Weights of a small GPT-style language model, trained from scratch on English Wikipedia: 157M tokens.
Each number is 128 + 32 x the weight over its row's rms, rounded and kept within 0 to 255. Layers, rows and columns count from 0. The size above them is the row's rms in percent of the matrix's.

# layer 3 MLP down (transposed), 512x256, rms 0.155, rows 130-164, columns 0-63
size [101  99  99  95  95  98 100  97 105  97 103  94 102  94 104  95 103 100  95 102  97 104  95  94 100  98 100  99 102  96  99 100  98  98  95]
[[194 118 119 183 104 116 140  33  92 168 128  85  82 120 102 103 145 157 154 153 100 164 110 132  95 123 122  99 149 145 139 141 160  80 126 148 112 176 131  98 126 153  87 139 132 135 177 109 103 110 116 220  93 152  84 151 140 161 181  84 135 114 125 182]
 [113 137 130 110 161 149 130  69 152 132 149 175  95 194 148 165 134 139 117 133  75 155 159  69 140  73 114 121 111 120 171 154 147 178 118 150 163 143 116 132  95  96 129 134 130 124 107 124 160 172 134 129  90  95 123 136 141 126 106 171  68 134 201  70]
 [128 155  80  90  57 148  76 113 145 139 132 142 157  87 129  95 131 157  76  76 118 112 141 136  87 102 111 173  66 132 117 112 151 111 147 128  91 139 114 118 153  79 162 100 154 117 142  61  94  89 124 128 141 162 101  79 120  70  92 108 170 142 170  99]
 [196 124 133 157 112 113 146  96 117  94 138 111  71 143  97 113  52 129  96 156 103 121  96 158 152 129 134 179 113 145 158 148 131 150 135 135  91 101  72 101 184 127 131 140 171 162 138 165 148 119  72  65 106 101 149 154 106  92  75 138 126  94 124 155]
 [143 126  96 128 114 162 138 116  75 109 108  91 134  88 131 141 173  75 102 126 159 135 131  91 118  72 125 200 138 134 173 121 124 119 138 126 151 134 148 121 117 157 123  92 126 106 166 139 130 136 112 130 140 120 171  95 152 154 104 143 146 108 145 153]
 [181 126  82 132 103 112 136 158 158 123 107 113 136  83  91 117 159  95 117  89 110  96 139 109 162 137 102 143 167 115 152 106  56 126 133  75 113 117 143 169 147  87 176 141 131 118 143 111  96 138 158 133 140 193 149 109 143 190  89 124  68  95 166 162]
 [118 181  92  43 161 162  97  94  79  80 148 128  96 142 158 172 130 124 101 114 110 148  93  69  46 108 108 151  87 115 154 167 142 175 123  85 184 135  77 148 105 130  70 147 121 126 164 149 107 179 124 117 139 175 193 181 176 109  81 197 152 123 178 129]
 [138 176 156 130 154 152 164 174 139  60  86  57 122 161 123  91 159 181 152 156  54 169 134 121 118 157 147 158 127 135 125 105 162 100 154 127 161 151 172 141 110 140 151 172 119  80 135 154 103 110 198 125 139 131  93 146  92 129  79 132 147 105  81 126]
 [135 132 128 131 108 154 130 108 167  67 139 109 137 145 126 173 134 144 141 130 127 186 125 120 119 113 157  84  85 159 166 128 132  84 182 191 105 159 171 155 102 133 147 165 139  52 108 184 121  18 139 153 111 128  94 172 135 161 159  79 128  80 138 121]
 [117 161 139 128 138 145 102  68 150 116 167 126 116 124 144 108 127 172  50 149 116 118  89 144 115 149 167 145  63 136 107 141 163  80 147 187 101 126  92 113 121  92 153 145  95 147 105 145 116 146 127 116 105 107  84 106 123  88 118 123 126 140  95 129]
 [ 86  90  84 134  70 134 129  97 145  96 171 136  98 186 110 124 135 114 138 142 124  94 130 213 109  85 162 144 102  82 123 134 146 137 140 109 114 124 128 166 124 105 122 145 172 178  99 118 114 110 123 103 170 105 136 211 127 143 151  90 111  88  84 145]
 [124 134 117  97 154 175 144 116 113 141 166  54 106 172  81 102 125 143 152  88 172 159 112  66  85 119 155 101 126 101 187 127  85 117 150 166 195 134 140 154 113  70 157 129 144 132 135  89 180 124 159 139 106 154 120 135 136 155 139 156  93 103 162 105]
 [166 146 133 108 188 143 128 121 130  55 144 135 154 158 115 136 105  98 163 137 104  94 133  78 116  69 144 124 139 142  98 158  70 113 110 123 140 112 117 220 122 145  91 143  77  90 143 114 176 139 128 102 138  99 156  79 158 160  86 149 181  87 156  61]
 [117 159 157 121 145 145 139 180 131 121  75 120  82 122 188  55 141  73 152 110  98 161  78 104 181 142 151 163 126 162 132 135 125 108 175 136 151 122 159 122  97 130 132 112 149  99 122  96 166 171  73 137 129 104  74 140  99 151 114 179 117  85  88 139]
 [107 158 185 118 157 150 139 143 152 177  96 187 121 119 109 190 135 193  51  82 169  89  86  99 171 105 132 186 194 118 114 130 179  90 126  93 143 149 153 166 195 160 164 168 143 195 128 141 132  39 120 132 124 157 133 104 168 125 108 160 103 100 131 183]
 [111 131 146 166 128 127 130 143 118 153 158  77  59 113 132  81  57 158  94 141 113 103 120 129 184  69  92 139 128 149 119 133  91 126 141 131 123 210 116 135 127  64 108 165  98 187 153  92 133 119 131 137 112 107  68 170  96 121 135 123  99 140 121 124]
 [147 143 132 191 160 128 145 193 108  94 172 161 134 107 106 130  97 149 135 162 163 104 174 137 140 113 116  85 101 101 119 142 143  83 146 122 139 151 174 133 146 160 107  77 173 169 154 114 195 162 140  96 130 176 124 131  83 122 132 133 108  61 133 152]
 [126 118 105 178 143 119 117 123 154 135 120 150 104  54 157 108 155 166 164 127  59 157 122  99 152  83 114 139 174 147  56 115 135 116 121 110 126  83  89 104 116 116  82 106 122  81 142 148 172 114 140 156 102  86  96 158 175  67  99 162 172 161 179 141]
 [165 196 113 108 106  85 128  64 140 115 117 108  98  78 120 125 180 113 137 195 134 145 136 118 192 177 165 145 144 155 173 124 111 132 114 149  94 154 134  96 182 162 120 140 147  71 117 126 145 133 171 131 132 152 121 181 129 137 121 123 125  81 173 148]
 [178  81 118  82  89 107 161  79 160 197 172  85 112 114 116 230 158 121 117 170 102 165 146  85 124 146 133 205 102 187  93  81 119 118 104 203 165 103 224 137 117 132 112 156 153 126 158  46 177 151 130 161  85 101 106  93  94 136 132 137 150 170 161 139]
 [179 107 158 154 137 106 117 128 165 116 186  82  83 127 120 150 147 127  93 109 127  92  73 154  71  87 119 202 136  63  64 125 155  68 137 180 138 125  99 196 120 100 126 117 160 156 139 109 118 120 104  64 186 105  98 202 129  19 139 118 131 122 134 138]
 [110 108 132  99 149 125 128 155  64 116 152 100 142 103 128 151 104 164 107  92 178 113 144 128 158 133 161 122 169  63 117 115 117 156 123 108 104 111 156  81 111 146  96 100  84 133 145 116 137 162 101 172 153 140 138  78 177 148 108  88 126 123 119 171]
 [135  85 201  89 189  85 154 149  99 154 118 125 123  95  86 149 168 133 155  92 117 117  88  64 189 121 137 121 125  64  95 135 137 148 136 156 117 195 133  83 113 103 145 153 109 145 153 177 117 167 109 105 142  99  84  99 146 177 169  73 138 171  85 143]
 [167 167 136 194  95 132 137 127 106  84  33 174 174 151 160  99  82 104 179 137 122 118 144 168  81 131 142 122  77 126 136  94  65 144 125 110 122 152 110 168 122 105 152 191 202  76 125 163  67 142 122 196  92 101 158 138 127  90 134 110 169  94 136 124]
 [162  91 110 125 123 135 142 146  60  45 112  96 120  87 131 143 144  66 155 132  69 153  84 168 138 170  94  86 112 126 135 111 137 193 111 187 138 140 135  85 133 124 127 138 147  97 170 109 128 177 187 135  85 132  60 133 128 120 118 107 119 133 153 142]
 [168  76 146 136 153 109 144 133 137 145 212 142 134 142 152 120 120 119 158 138 171 140 100 168  91 111 109 170 121 158  96 103 157 141 153 209 142 132 133 111 127 139 114 219 161  95  84 143 119  99 153 151 141 130 107 121  81 143 140 167 153 182 148  80]
 [156 140 126 120 145 116 147 122 108 108 152 127 147 163 102 109 140 128 108 101  88 112 145 140 122 111 149 143  75 138 156 144 143 112 171  89 150  67 143 115 156 125 127 119  91 148 122 121 109 119 149  94 141 107 161  96 118  97 112 156 139 130 111 149]
 [161 150 148 120  99 109 116  76 147 140 101 114 120 119 147 106 149  83  63 131 120  93 138 193  87 173 118 197  41 127  84 115 109 169 101 160 123  75 208 135 117 190  80 186 108 142  88 172 114  50 128 141 162 145 128 100 156  83  94 106 161 178  90 127]
 [159  93 173 122  80 143 106  11  89 153 141  59 121 105 107 134  99  87 186 144 190 129 189 123 110 160 103 112 144 108 124 162 111 130  92 114 131  92 109 131 134 167  84 153 129 130 102 103 151 129 117 122  75 150 130 137 138 125  85 132  75 119 145  94]
 [126 119 133 184 118 134 104 141 125 107 175 140  99 162 119 145 141 146  81 160 153 143 122 134 168  94 162 165  73 163 113 116 108 130 109 154 134  91  91 157 178 134  64 133  57 123 120 136 137 166 136 118 136  93 121 100 117 158 140 134  90 161  90 110]
 [158 223  97 147 157 146 152  94 156 140 103 103 152 101 115 155 132 148 116  59 154 120 122 129  81 141 125 116 146 137  96 119 112 106 132 191 124 123 135 100 124 103 105 175 126  95 126 119 167 106 158 127 139  79 123 144 136 149 121  98 130 140 128 128]
 [135  61 109 133 123  47 176 118  73 127  80 139 100 131 137 125  97 113 155 151  96 138 185 127  79 141 191 116  50  93 144 154 150 133 128 173 160 157 104 135 142 114 102 155 108 165 121 129 176  66 136 134 133 140 136 193  98  96  70 167 149  87 112 144]
 [ 79  82 144  97 131 175  95 127 144 168 102 134 140 214  66 129 145 150 163  95 157 133 151 104 137 123 139 116 122 134 167 117 170   9 166 156  96 135 159 112 119 167  99 142 142 122 121 132 140 101  90  58  92 156 121 163 111 123  98 107 140 125 145 146]
 [186 111  72 204 126 145 131 201 156 170 139 119 129 125 152 141 155 113 171 137  92 101  89 154 141 150 126 132 175 112 112 140 103 133 135 160 151 114 135 137  94 103 208 115 167 108 110 119 179 114  54 123 111 171 163 130 179 151 143 181 186 111 106 147]
 [109 148 169 183 125 112 104  91 113 123  95  95 134 169 186 135 153  66 175 111  77 123 142 123  82 124 108 123  95  99 115  54 152 149 139 133 113 126  82 150 105 180  96 122 156 121 115 126 134 104 177 171 147  80 133  99 131 140 133  81  98 149 143 118]]
# layer 3 MLP gate, 512x256, rms 0.0808, rows 131-165, columns 0-63
size [ 98  96 101  97  94  97  97 107 100 108  94  98  95 101  96 103  99  92 105  98 102  93  92  98  97 106  98 105 101  98  95  94 104 100  94]
[[138 137 118  35 107  88  74  71 132 109  95 140 124 153  78 127 150 137 143 103 124 127 143 146 150 155 140 122 173 113  74 110 134 141 199 111 124  61 151 148 164 144 142 124  88 127 131 148 140 146 132 112  94 119 181 120 103 140 101 125 131 121 152  53]
 [138 178  84 147 134 114  88  77 201  84  77 101 124 158 131 115 146 111 106 103 155 157 153  93  38 140 104  78  96 154  88 101 163 127 163 125  90 170 110 143 146  74 151 125 154 131  96 129 146 144 147 128 105 130 119 159 186 121 119  94 115 126 130 117]
 [103 129 117 109 148 137 111  54  84 190 127 153 168 148 194 139 160 111  92 193 103 128  96 152 123  88 150 166 116 138 100 157 142  65 136 155  27  99 103 108 145  86  70 113 122 134  98 137  81 140  86 157 133  92 107 160 120 113 124 146  78 140  84 102]
 [103 137 119 137 113 150 144 123 134 113 114 123 168 129 181 160 157 160 176 104 149 115 166 132 181 112 130 108  83 138 184 131 129 124 148  67 126 122 119  92 204 101 162 137 118 128 108 123 143 151 109  78 120 119 137 162  76 151  80 109 102 153 110 146]
 [ 69 154 151 102 167 130 156 127 104 109 106 111  94  82 122 135 117 119  97 103 163  98  72 121 137 141 185 109  54  96 175 186  44 134 107 140 136 113 144 127 133  95 107 155 134 109 122 174 181  83  36  88 118 119 115 146  60 114 163 134 144 162  96 124]
 [101 110 209 115 146 168 122 172 113 149 117 177  77 147 107 102 142 167 195 117 103 120 160 136 104 150 139  49 122 101  81 167 119  69 129 159 136 186 137 159 118 136 131 104 128 113  71 121 118 115 124 135 148 164  99 156 126 144 102  44  26 144 156 102]
 [116  84 133 134 136  71 115 130 145 104 126 130 122  74  91 147  98 104 104 152 159 103 138 116 168 162 145 119 113  85  83 163 124 106 132 106 109 178 140 138 132 167 113 138 110 168  90 110 148 143 115 122 147  53 108 133 112  98 103  47 103 170 155 124]
 [ 79 161  99 145 125  85 127 129 153 132 104  94 127  91 111 161 170  99 106 163 164 137 126  62 145 122 163 101  93 123 147 121 135 139 113  97  85 173 109  76 112 158 195  75 142  95  82 158  89 158  86 149 175 119 149 149 133 121 175 125  77  96 153 131]
 [ 89 152 102  98  99 149 134 162  97 160  80 138 122 143 121 105 119 169 151 142  95 118 140 137 131  87 153 120 121  96 131 122  94 124 197 174 147 100  99 121 134  85 162 135 118  99 129 136  94 137 125 142 140  80 121 116 109 119  96 134  97  97 118 119]
 [112 157 140 131  71 142 139 152  87 123 115 147 110 158 110 116 124 159 145 154 135 107 109 174 108 129 121 140 116 113 136 139 165 154  87 145  86 145 139  92 132 143 134 100 145 163 148 131 121  32  67 152 146 135 102 118  80  91 136 152 159 110  90 169]
 [163 151 127 183 139 123 158 121 121  78 114 122 102 102 156 140 135 133 162  83 152 162  76 138 124 135 150 160 109  93 112 182 133 166 151 142 147 119 102  53 125 117 151 148 159  92 179 152 196 201 139 130  91 152 153 146 131 108 143 129 167 137 169 129]
 [150  64 122 169 120 171  95 117 118 138  92  60 129 147  86  92 113 150 140 125 118  80 172 133 122  96  86 149 153 172 132 109 143  76 105 125 101 145 106 134 112  77 114 124 117 151 121 174  95 103 151  95 123 148 156 153  93 212 122 193 136 149 116 167]
 [177 166 140  95  97 119  78 132 133 119 115 122  82 102 103  41 133 213 154  76 190 124 142 108 161 175 189 157 168 146 160 141 152 140 126 111 112 153 116 123 145 136 140 142 132  86 137  36 126  63 123 152 137  98 126 177 140 157 173 139 117 146 141 174]
 [137 164 115 121 150 136 214  67 138 114 119  31  92 131 120 107 105 133 134  99 138 109 107 130 121 162 108  52 129 133 140 128 120 103 130 144  95 142 111 169 168  70  87 118 174 130 178  75 118 144 125 149 127 210 123 113 179 111 145 161 135 155 126 113]
 [160  61  46 112 141 199  74 177  83  69 160 121  95 108 130 122 192 125 105 112 173 152 179 120 152  93 104 160 114 144 135 127 133 125 147 151  96 135 115 109 156 100 110 209  98 147 111 155 127 169 174 137 140 130 109 150 151  86 122 175 157 183  94 164]
 [191 144 149  93 104 139 124 122 157  97  93  59 119 140  72 128 125 145  62 172 154 201 133 127 136 110 173 196 115 157 153 118 123  98 141 139 112 122 118 114 105  85 133 123 120 145 132 109 107 102  89 146 120 149 133  97 121 155 136 105 127 135  31 111]
 [ 94  91  99 112 109 122  59 118  93 122  41 157 165 188  86 142 148 168 105 115 142 128  90  84 158 122 163  95 175 115 159 134 106 109  98 182 111 159 122 124  81 169 123 151 109 131 169 174 173  98  74 106 108 200 161 153  66 128 158 152 151 142 107 190]
 [123 158 176  87 131 136  78 148 136 123  76 119 137 132 143  90  99 134 146  95 111 138 125 144 183 155 117 128  55 153  79 162 114  90 133  89 162 139 119 155 185 114  88 104 119 122  95  77 124 132 113  87 103 105  91 110  85 123 211 137 109 140 156 136]
 [236 152 131  87 130 130 108  94 126 139 143 109 171 148 122 130 100  99 122 137 115 131 116 162 107 115 131  59 157 128 146  87 129 129  81 123 130 145 134 132 143 122 154 108 131  84  96 167 124 163 157 110 122 146 131 120 127 139 155 134  93 130 114 132]
 [145  52 122 123 107 160 134 113 130 147 126 146  93 172 191 109 127 124 171 159  92 102 121  90 107 129  55 160 100 143 138 165  77 155 155  93 140 130 124 150 111 122 106 128 162 119  95  83 135  90  76 147 156  86 131 122 112  58 108 145 101 154 136 166]
 [134  99 157 136 128 173  93 175 163 116 169 146 125 108 126 127  90 173 132 137  97 115  67 148 172 150 132 185  93 156 158 117  80  94 111  92 158 135 126 142 180  97 150  97 157 147 129 115 148  94 133 117 148  87  40 139 126 179 140 158  80  69 152 114]
 [ 97 144 111 141  83  91  77 119 181 185 149 131 136 102 127 155 137 170 109  83 165 127 177 104 132 162  83 152 136  84 138  83 158 129 100 144 132 110 115 140 138 122 128 123 140 136 118  65 115 121 158 202 164 148 177 160 125 103  52 175 120 121 132  78]
 [ 98 118  96  73 150 103 111 140 163 154  73  83 127 125 147 171 129 146  59 140 128 167 138 175 107 157 140 117  79 144  87 146 155 130 195 114 107 116 119 120  68 102 117 123 104 179 152 102 137 141  98 182  76 143 121 125  88 148  99  97 111  74 129  82]
 [172 136 173 139 144 148  86 100 120 133 165 192 123 156 107 115 182 169 163  95 142 115 191 124 122 148 140 141  92 124 125 127 111 136 173 131 139 127 116 140 145  48 183 176 153 148 136 106 159 175 145 149  84  73 111 146 103 145 115 126  82 194 116 116]
 [113 121 100 178 151 144 140 119  98 143 127  98 152 126  85 120 183 211 153 153 118 145 125 138 151 166 219 147 135 184 139 144 149 136 157  87 130 157 116 159 160 151  94 164 137 142  82 115  95  81  78 116 131 153  98 121 135  74 115  87 193 152 140 159]
 [118 193 190 154  95 122 105 129 164  93 142 100 113  61 125 156  99 141 113 124 102 180 151 180 159  55 198 151  97  96 198 114 105  75 154 148 154 191  69 155 116  92 140  84 132  88 125  99 132 133 117 115 195  97 133 100  75 173  97 122 106 164 131 133]
 [152 141 125 138 129 101  88 118 104 149 149 130  65 154 106 134 155 150 122 183 108 151  94 133 103  60 121 146  98 162 133 167  79 140 181 153  79 158 114  48 145 140 169 155 147 143  82 171 151 148 161  65 156  93 103 138 136 177  97 144 121 202 101 155]
 [107 124 138  97 166 126 145 116 164 106 139  77 145 171 104  98 131 145 132 146 144 137 146  50 161 112  97 156 203  84 163 140 144 163 172 180 140 121 134 138 135 142 134 156  68 155  95 106 103 128 149 113 133  98  87 106  92 101 144 161 100 164 123 108]
 [142 108  77 131  99 114 105 130 105  95  44 145  85 115 139 121 187 127 153  88 180 107 125 159 121 140  86 206 149 150 132 101 139 106 107 156 140 178  80 105 124 152 178 138 181 149  93 144  96 115 114 113 171  89 133 101 168 120 100 160 136 126 159  66]
 [ 83  76  35  63  97 103 113 171 122 133 173  70 173 163 145 143 149 109 117 147 142 111  86  97 165 111 118 122 134 154 134  80 134 138 101  91 169 113 161 166 118 120 161  80 160  98 167 121 150  88 136 109 163 134 117 100 142 174 169  80 149 177 133 116]
 [131 181 147 164 104 128 135 126 105  90 138 141 119 116 112 133  99 104  79 155 142 165 124 159  98 108  70 127  58 103 131 145  72 152 108 142 121  93 113 146 139 132  97 146 103 136  96  85  84 159 112 150 147 169 120 116 129  82 110 142  82 128 150 119]
 [150 152  68  81 112 181  53 142 111  72 113 138 128 138 133 116 122  89 168  96  79 129 172  96 144 114 171  99  95 145 127  75 170 129 123 124 138 159 181  84 144 149 127 141 126 173 152  81 117 148  26  97  78 124  92 135 128 202 142 106 107 154 142  90]
 [ 84 157 165 131 101 124 162  99  92 140 101 127 172  98 126 132 139 149 111 134 160 156  47 154 136 159  80 140 187  76  92 163 108 173 136 125 121 137 173 102  80  90 145 152 124 158 133  86 118 117  97  98 134 137  98 126  88 150 149 120 114 103 110 128]
 [162 102  53  74 136 192 155 192 173  86 160 123 146  95 115 120 118  85 109 172 169 124 114 152  91  96  86 122 112 172 114  99 126 116 110 119 105 120 130 134 114 157 128 163 119 127  79 175 125 116 177 107 148 174 187 135 126 164 204  86  77 127 132 163]
 [135 131 124 133  88 139 173  94 153 111  93 158  95 119  72 110  72  73 189 144 142 121 191 112 115 152 125 118 121 137 113 205 104  79  90 113 115 155  21 118 125 109 123 111 166 116 143 137 135 126 123 107 113 170 137 167 175 102 148 162 162 134 172 136]]
# layer 3 MLP up, 512x256, rms 0.0817, rows 131-165, columns 0-63
size [ 95  99 105  97  99 100 102 101  98 103  90  98  94 102  97  96 102  93 100 102 104  93  94 101 101  99 109  99  96 100  97  97  98 105  96]
[[116  84 128 125 114 115 209 115  99 168 182 189 136 141 117 216 135 157 117 116 122 130 120 159  88  86  90 121  70 139 139 132 190 145 137 109 145 169 158 156 133 120 138  94 167 111 120 110 129 171 140 118 150 100 104 128 173 113 114 127 143 128 119 119]
 [ 96 105  86 168 100 122  72 157 206 117  68 142 146 132 120  90 157  96  86  61 127 168 175 113 160 120 157 109  54 162 122 102 192  95 125 144 102 117 116 148 133 120 128 122 105 154  67 120 114 159 149 179  56 191  88 175 102 100 112 114 117 105  83 149]
 [116 158 123 102  97 137 118  92 116 158 119 138  95  93 159  97  85  79 125 149 161  88 119 190 145 134 114 122 161 115 119  88 103  76 143 157 104 159  89  80 185 108  87  98 109 169 138 125 104 100 121 115 162 129  63 179 108 110 118  95  99 126 109  75]
 [117 109 162 135 174 199 136  65 158 134 116 118 164 122 177 160 149 132 128 138 102 136 126 120 124  92 133 122 121 106 168 145 136 151 137 113 148 120 138  59 165 129 135 102 161 176 129  94 144 116  85 121 103 167 134 123 120 141  80 126  99 127 126 101]
 [185 132 111 137  72  77 152 135 165 128 102 180 119 120 113 124 103  97 118  71 106  82 161 130 174 152 153  61 163 196 116 114 168  94 130  94  91 175  83 160 127 160 137 146  99  85 146 130 110  78 109 114 104 180 131 147 171 135  72 128 149 160 131  62]
 [ 83 134 139 104 183 182 143 158 130  74  64 101 139 131 207 142 188 163 203 135 109 126 124 122 136 107 147  88 106 164 129 179 111  89 116 126 128 174 152 152 184 143  74 148  95  56  83 118 121 121 149  95  69 112 104  83 165  92  52  99  97 110 123 160]
 [125 175 191 113 124 148 137 111 106  87 105  94 131  88 151 119 136 104 122 140 120 104 120 121 103 118 170 163 101  72 135  96 126 123 205  77  79 189 167 100 126 142 158  98  95 121 116 127 170 175  70 130 118 117  82  90 125 106 127 135 146 142 159 178]
 [106 110 137 133 177  75  85 112  73 194 125 165  96 111 121 115 112 127 157 115 196 157 127 129 107 108 149 176 120 189  96 149 163 150 123 194  88  78 119 123 128 141  74 143 133  85 127 139 115 127 136 143  71 118 161 116 183 139  87 148 123 100 169  90]
 [ 76 141  63 128 171 145  91 114 139 157 109 193 157 121 132 106  87 145  80 131  93 104  62 157 139 140 144 131 151  79 138  78  61 153 162 128 146  99 133 141  79 104 160  77 125  48  85 159  95 177 178 125 174  46  80 113 128 109 104 156 152 146 100 149]
 [111  86 157  60 106 120 216  99 109  76 100  84 192 161 140 109 157 240 117 100 132 131 110 134  58 197 119 129 113 147 150 183 132  99 158 147  98 127 158 133 168  99  52 129  90  79 192 133 125 168 149 143  96 127  71 140  88 113 150 123 130 111  63 115]
 [156 114 139 174 145 152 142  98 134 104  90 161 132 165 142 123 106 132  76 146  64 117 164 186 116 113 107 145 112 120 176 131 149 104 125 116 132  98 140 223 132 119 142 117 123 135  79 130 149 141  66 133 158 131 111 115 189 124 100 110 139 189  43 167]
 [125 138 139 142  80  80 168 114 108 106 141 145 115 117 125 144 149 160 136 102 165 119 152 116 110 160 124 154 132 131 115 137 132 137 139 176 125 125 118 109 123 177 167 169 102  83 123 164 112 199 132 171 128 131 138  89 155  94 154 138 145 110 127 139]
 [123 104 135 134 168  83 100 178 137 121 154 135 157 153 154 235 179 122 105 160 105 204 106  87 139 121 198 119 118 133 169 109 137 138 116 141 124  76 137 137  78 123 114 134 160 171 138 135  72 165  93 112 111 155 144 159 106 138  74 142 176 146 129  71]
 [125 133  93 177 124 108 130 137 116 103  53 105 122  40 189  86 148 117 116 141 127  50 154  73 111 152 132 142 151 185 140 106 132 175 143 102 127 126 168 154 162 118 152 112 116  59 157 142  89  90 141  73  83 160  55  82 165 114 152  98 159  95 207 121]
 [127 120 177 168 173 108 170 130 169  97 142 128 159 103 157 123  85 141 139  74 122  93  94 132 145 103 138 138 173 160  96 139  93 146  89 123 132 121 112 153 125 119 110 119 146 120 165 182 114 116 145 115 122 181 107 122 129 175 108 135 146 134 142 120]
 [ 89  45 139 172 151 126 108 135  76 160 146 132 134  87 111 137 122 102 153  92 144 125 103 126 156  79 145 134 123 128 104 159 128 138 135 116 118 114  83 156 147 158  79 126  98 160 195 131  93 118 138  86 118 134 144 131 125 173 128 183 158 103 198 106]
 [133 171  94 171 152 171 156 144  94 126 154 152 138 105 132  86  92  51 148 171 121  92 136 141  85 117 146 187 126 181 149 116 129 147 158  32 149  55 113 124 216  97 115  87 133 149  81  84  86  76 208 182 135  76 106 110 108 134 153 151 179 109 137 179]
 [106 163  98 155 106 123 102  93 105 149  78 120 128 149 152  73 111 185 114 150 152 143 156 117 147 176 118 116 125 128 114 150 127 129 100 147 157 179 121 152  92  95 172 137 135 100 113 129 150 158  71  85  95 144  89 143 186 148 132 162 175 128 109 163]
 [186 138 121  83 138  62  80 114 107 124 146  79 120 148 122 145 163 122 110 149  58 106 181 134  94  92 132  84 124 131 120 105 149 141 115  77 123 148 110 152 134 138 137 119 133 161  95 167 172 119 165 117 105 176  70  46 158 117  90 121 137 145 132 154]
 [112 156 111  96 188 158  74  80 100 140  58 106 134 111 135  63 131 151 168 133 125 122 113  74 145  92 150 141 119 125 110 129 185 115 125  67 119  99 133 143 160 128 145  94 103 103 184 165 148 145  75  63 111 125 140 127  60 156  64 189 134  79 135 117]
 [143 159 121 142 126 101 187  97 143 128  98  96 142  86 180 100 155 150 115  99 154  79 163 134 119 111 160 120 196 190 154 101 100 144  89 110 138 190 166 123 126 152 116 158 144 153  84  43 121 133 188 122  73 183 126 169 103 120 148 119 162  88 114 187]
 [164 108 178  91 121 174 150 124 130 108 135 133  90 114  93 121 155  89 126 183 150  74 105 153 175  83 181  86  88 196 134 116  88 152 163 118 168 162 177 149 172 125 122 111 128  91  98 126 145 136  86  63 147 144  74 101  97 140 144  90 140 128 158 157]
 [148 141 153 150  55 140 125 111 130  78 111 191 144 101 114 102 129  85 141 108 152 119  78 169 104 105 133 133 117 123  96  77 164 178  97 134 162 187 144 184 173 148 126 139 180 136 102 177 105 162  90 115  97 119 157 118 170 133 141 156 171 162 132 118]
 [ 93 102 160  96 126 136  80 154 112 170 124 112 132 140 145 149 128  52 156 137 211  93 145  88 120 154 153 147  82  98 113 180  91 140  81  95 104 125 140 154 114 161 146 136 159 110 148 145 112 186  56 104 137 139 129 134 123 122 103 118 141 169 119 178]
 [125 141 139 101  81 111  75 153 146 138 128  66  70 103  77 107  58  57 105  70  91 108 107 167 120 129 142 144 110  99 165 138  83 106 124 132 207 111 159 140  99 156 113  91 170 142 112  88 150 188 118  91  75 126 151 124 101 132 145 159  96 143 116 152]
 [123  98 188 149 112  61  83  88 205 134 137  75 186 147 158 153 131 115 146 137 143  96 124 108  83  94 189 111 155 145 126  57 137 150 147 143 134  99 104 124 141 113 139 102 105  41 139  58 116 126  91 111 113  95 133 171  61 114 144 111  80 107 119  89]
 [122 208 150 143 112 140 104 117 127 115 169 166 136 147 133  80 155  85 108 122 109 127 104 141 133 108  96 161  70 104 159 111 137 225 132  99  98 117 156 142 153 151  70 165  98 134  87 187 113 123 137 160 142 163 109 106 121 153 124 153  47 172  70 159]
 [165  89 153 145 165 131 112 127 183  96 131 167  48 222 114 164 155  94 117 170 132 122  95 140 109 157 158 103 169 162  89 159 162  33 121  54 120 105 171 157 139 101 108  65 139  96 118 134 170 109 111 120 102 185 172 149 130  95 138 121 165 118 121 135]
 [132 153 163 140 128 190  99 146 179 111 162  43 123 148 131 146 102 113 101 174  94 172  77 111 159 162 158  37 118  56 134 109 160 110 149 115 134 100  61 175 131 132 135  78 116 138 183 108 147 118 104 149  92 158 174 136 105 138 164  55  99 139  40 157]
 [ 89 145 102 158  94  82  49 167 133 105 161 131  93  97  77 157 129 129 243 133  93 169  88 127 116  47 131 127 117 160 184 155 142 141 133 116  84 167 144 123 122  83 136 113 126 109  56  99 120 140 154  86 117 214 128 107 146 166 167 147 154  78 129 158]
 [108 163 134  93 146 156  84 150 151 146 155 157  94 135 143  75 151 153 127 147 109 101 118 154 114 113 110 118 158 134 107 106 118 167 121 111  77 149 104 117 106  92 143  99 102 165  96 208 151 135  94 154 143 156 107 174 132 177 145 139 146 140 127 101]
 [128 120 206 177 147  74 196 113 156 145 182 143 181  91 175  81  94 103  86 181 121 161  62 183 109 112 130 153 182  79 124 159 120 133 152 155 115 118 107 206 101 124 114 139 119 135 128 146 112 128 195 190 215 120 133 145 157 101 106 117 152 140  86 145]
 [128 151  95 115  65  86 115 172  99  63 175 131 119 122 179 159 121 141 132  78  91 138 125 121  83 120 121 133 147 102 104 168 140 145 175 124 102  83  89 102 151 192  74 201 152 164 152 125 112 109 142  92 114 175 130 110 170 103 126 126 121 178  82 105]
 [112 109 130 167 113  63 108  92 114 139 109 129 102 199 183 124 186 113 130 143 106 108  97 142 122 106 158 121 155 167 140 147 131 111 206 153 109 151 140 141  82  88 110 135 188  96 128 106 109 169 135 136 161 138 127 187  95 122 124 105 117 134 139  70]
 [127 153 136 129 133  94 111 123 132 112 163 119 163 100 191 152 140 178 127 122 151 102  73 135 135 105  95 104  77 101 142 102 130 126 152  92 151 142 147 122 146 126 151 194  69 127 128 124 178 150 124 154 134 107 156  80  89 162 116 108  98 133  97 108]]